Weights of a small transformer language model.
Size: 12 layers, width 64, 3 heads of 32, vocabulary 4483, 1.33M parameters.
Training: a variant of Muon for these matrices, 5669 steps.
Each number is 128 + 32 x the weight over the matrix's rms, rounded and kept within 0 to 255. Layers, rows and columns count from 0. Numbers have three digits each.

# layer 7 MLP down (transposed), 192x64, rms 0.0577, rows 176-191, columns 0-63
122058116075149138112129118065191145099172153134110186045136120132111127177098089164211139118125156104067148158157079111134119116086095141069126104113171104179078140129119063110104116104131100
143118146178157170144124185101143081106109128100114118094105155094144140089110084152089077174131144087150108042109103124113184132062151101072202172139160081160114153124143183136214110084105119
140132110146140149125119090071112113116086126176121131065130156072106136119161145106164097135171195091156160067108144167184134094156134134144088120139206178165124117141106138159113137126151111
149169062115124106131101048125112120130131124118093170074128180125173114104142133185111159188140140124139086196104136101104164097111121169118154203182107107070099140136163125121093148141142110
147119112127116155125076204123153136111100139174132124158149142130173128185158137106122154130017157157086061131144120127123183071111143101127125158091176128165138140127136080068134125101173119
105111097098193136107146165122103125154127141074087118105152162102180077109180165131214108190127171163045114110183085148185147128113106114107162169096074077165140110130113131109103148190119126
116100122181095119090142166126142141122179133164121118112184106141118088111140164137178176105131133219075125181161133111115158080116105149134112115100089150121105089157161111124135122112160145
125121105130164137114113209169149167125122111138130102151120129186137108126110114175094178118110059130161163169130119127162156138075138078091176161150126094154123169110136128112168112180127160
138127175117115095104117143135113109139132142095158141078071077141133134119162104134122143174127221136102192126136125121102147104094144111168146112108110218157119109094111123175145139119191126
155116145136147160135133098120111098126136136127083109065068132102144182137131128105113088139087166088146158093101163157107149136119120115132153160113136142094119138123124162131135131148170085
165118071131101157161142105148164149152105141129130122166158136137113164211111118130142192129090106157112051162147088117106126220129163153112139168106084132093088170173145132107098116100070120
124171102124116155161127160137142136141106132137135172173136158143096131117123177120112200098098082142082018152140084133153143084170129138116120169174062084119176106110123106117104140187071160
171145135137121145145183131126074130167138097121123117066110105139136124122125186136135129117112111094049150117134194158113115083195126149130093126077120117082186143086147176123084130180155152
122103096090151131102086189140093100130140108109179168134100127088102134122079120063146150164190102141081103248131069122104125208120113148200118135198060152137157134159111062141036148105093105
114105183163151140042101108158126144091141094156164104055188119148088133129126236154135113172149073168137177148137185130045142144152127172156169100121150114152126186153104191119132110117089167
108164105173050111091169072126113097151093170122142121088077112126133143142124111146070115144125147124133128049141123114143142093148075099113198121096085147089178155099102144118165109114162126
# layer 7 MLP gate, 192x64, rms 0.11, rows 177-191, columns 0-63
114086184122119159118126106100107135230132159103166092104103144111062118132094157126077116186150076099202129103133118135132180105132112107120169151115140054131179146128131151148148127110141129
055098101094098150090162126224143193140098143141129151178151120195128083151078126107123132113147126126070127125106103062177142100120094118144169102172101109179145161152114091166141085110124084
092099136154068074091138151119138127076134095151213097113157083051152097095170120164125128155149120155159114186140113066103151180115100206158182111179138062115114133061123124089072066126079089
062153199153161138081125127179137142082098066207165125157132172142114107113142195099120120101185127145150143116066076135133069122120110125085113104136153110097129147168138109109097130114108125
121151119110127142148097037090120121202135115155076075082135125089154107140145143141191142197140153131161125123121148134128162126031102117103129172078056181138152112110119108095082214154150137
095077151208146116109156096118078107124146151116114128176132110145183112080105162168147176073072137159130130166120168153082140075159099153140137099132126121116065138092146146132127112078161136
139112156062127123135112142104101134194093139090163121169151101125125125148133150136133149182136132101124124097176081142155121122129148152092093072082119137100154142127152155169146156183095108
101155126111109175103120197152165132168181120205143138138144127147135050137144140122126157146144026144129071135085107071153176118134129133080137114118141147095137105081104093162124115152119159
071145075124104059154135144110166141152127123146122161133161144190118099138121159140125129151160118130066102139150144142134128085129149125122127090157127109127165124096107116122155113148091113
078166145096127143122111125185111068097104174112114156124143134140133157126140154111061148140119144117127086105130094146130114106154119173115168144158127129141157105089183170159126115066134134
090135101133205130135119144093120172147125120161175169146105159111112083141130185132130198089121103177088090177125084075156157136130096156113148114151088099156121079156108072151139163145112071
130097184161173078100129132103148152073075108102144053145149100139091146085158160083106123121144065116176133125198148125133146112151138137139150113112174129138113111141105150112152119117148170
111207106146147125059105115127138173145112122160120121109170178192134110112100124164127083022135079107143155001069091208075172134132102200092084092175043146128124205137143105103164103162142128
173082047101098158086130176159057090085172129126152140153152073125236103164090138123082084098102169108117111194048097170207091150100159181069150165191117184118097144089133124134205180128102123
090139156132095240115124152142152117141150145111143156112107150134159165120129094117103084138072084165150166153138126077111077156137108131147148106111146105137109079154119147161090087202176139
# layer 7 MLP up, 192x64, rms 0.113, rows 177-191, columns 0-63
210151117179193132105173091126178113200078147119152144163103128200138110111130132151125158112106124127163143140099122170134115100187157106092098104082201112121168111131110132180092192157169093
236140125142089100142108122113149083104132112160106145092166177146125140138103168111123116183137153130131141085092193152074118118145135161129020088082165128120157157096102169115129143134148173
126153095134172151149128143131202162095135127087096160157132155138159198078115108148168132097143165109065133141085155132205164110122149156122128127103180129103152131094139149095113070138163174
131148129153199132083127152162085124142150146112140140189117165169069154130116081167115121106144131130155152086090067147163117041124155174096095111167107139118171143153107174094120144137143111
112116129091112108140109098139075144151118153124138222114135136125126168163148116186134135106150146153124137164107124127132068075142059128151135192156106133161110097128151101168091151203138140
097118120209063100103093091160104116125143122183100148146165124145181129141184102133154160133066130148109175180116172152142155106171145135151148082135143119107143108085194131099130101180146114
125121174101046186154138106111148121134118129101142091149156091108116118102152127087109115120134152138115107080124097114089108151172133115130063104121186177101138155154160119117129104083156149
189147151124149136184154088126092125117056155051159127072090127170110142127113136125119156143147215151096203116177170163146074136129121119202104129165133122131136160135135167120153171111223101
100122100082094082104179134143172160158128153146103178157140159197120115133151151169147087164101140123111092111126125211153105112113161135157120090184147138164197129129150134153127120146160093
115106140122160184180111145204123069096170167113076143118145112117115147131152121108055151138166122138145117140157104150136078098092132135148125081143067143134156061153129169146056102101064139
114139098172140126150165171207147159134118080172146089125126109137149065164177162062136137078155119112120054140099068145099226078116140103186119101195112153187107070113096083060103125131136141
128154082119137122161109159147137145100169162147144142139110111118134052171100140130156082101143092163135081162117063121145120100100121126155149119104116143078061134171116072092130134089141147
101139104121214076136156181143103138079162120100191068150133072196073089133132107182104142075178084147118148156099147163128174163139137096133125146066116169166123164069128080135111138122098133
106187099194091144187107101145163165106108120133099084078123156107071123097096106117181148104180132133143162150121136128113169143077145170150080076077172108186167096127182164150098076112125141
187154103177157132140120094085138106128117127154148099098106117087086121164117106115135167112201154103081137070110166155153148178118080090064142149116098109066155167124085118118164184127128099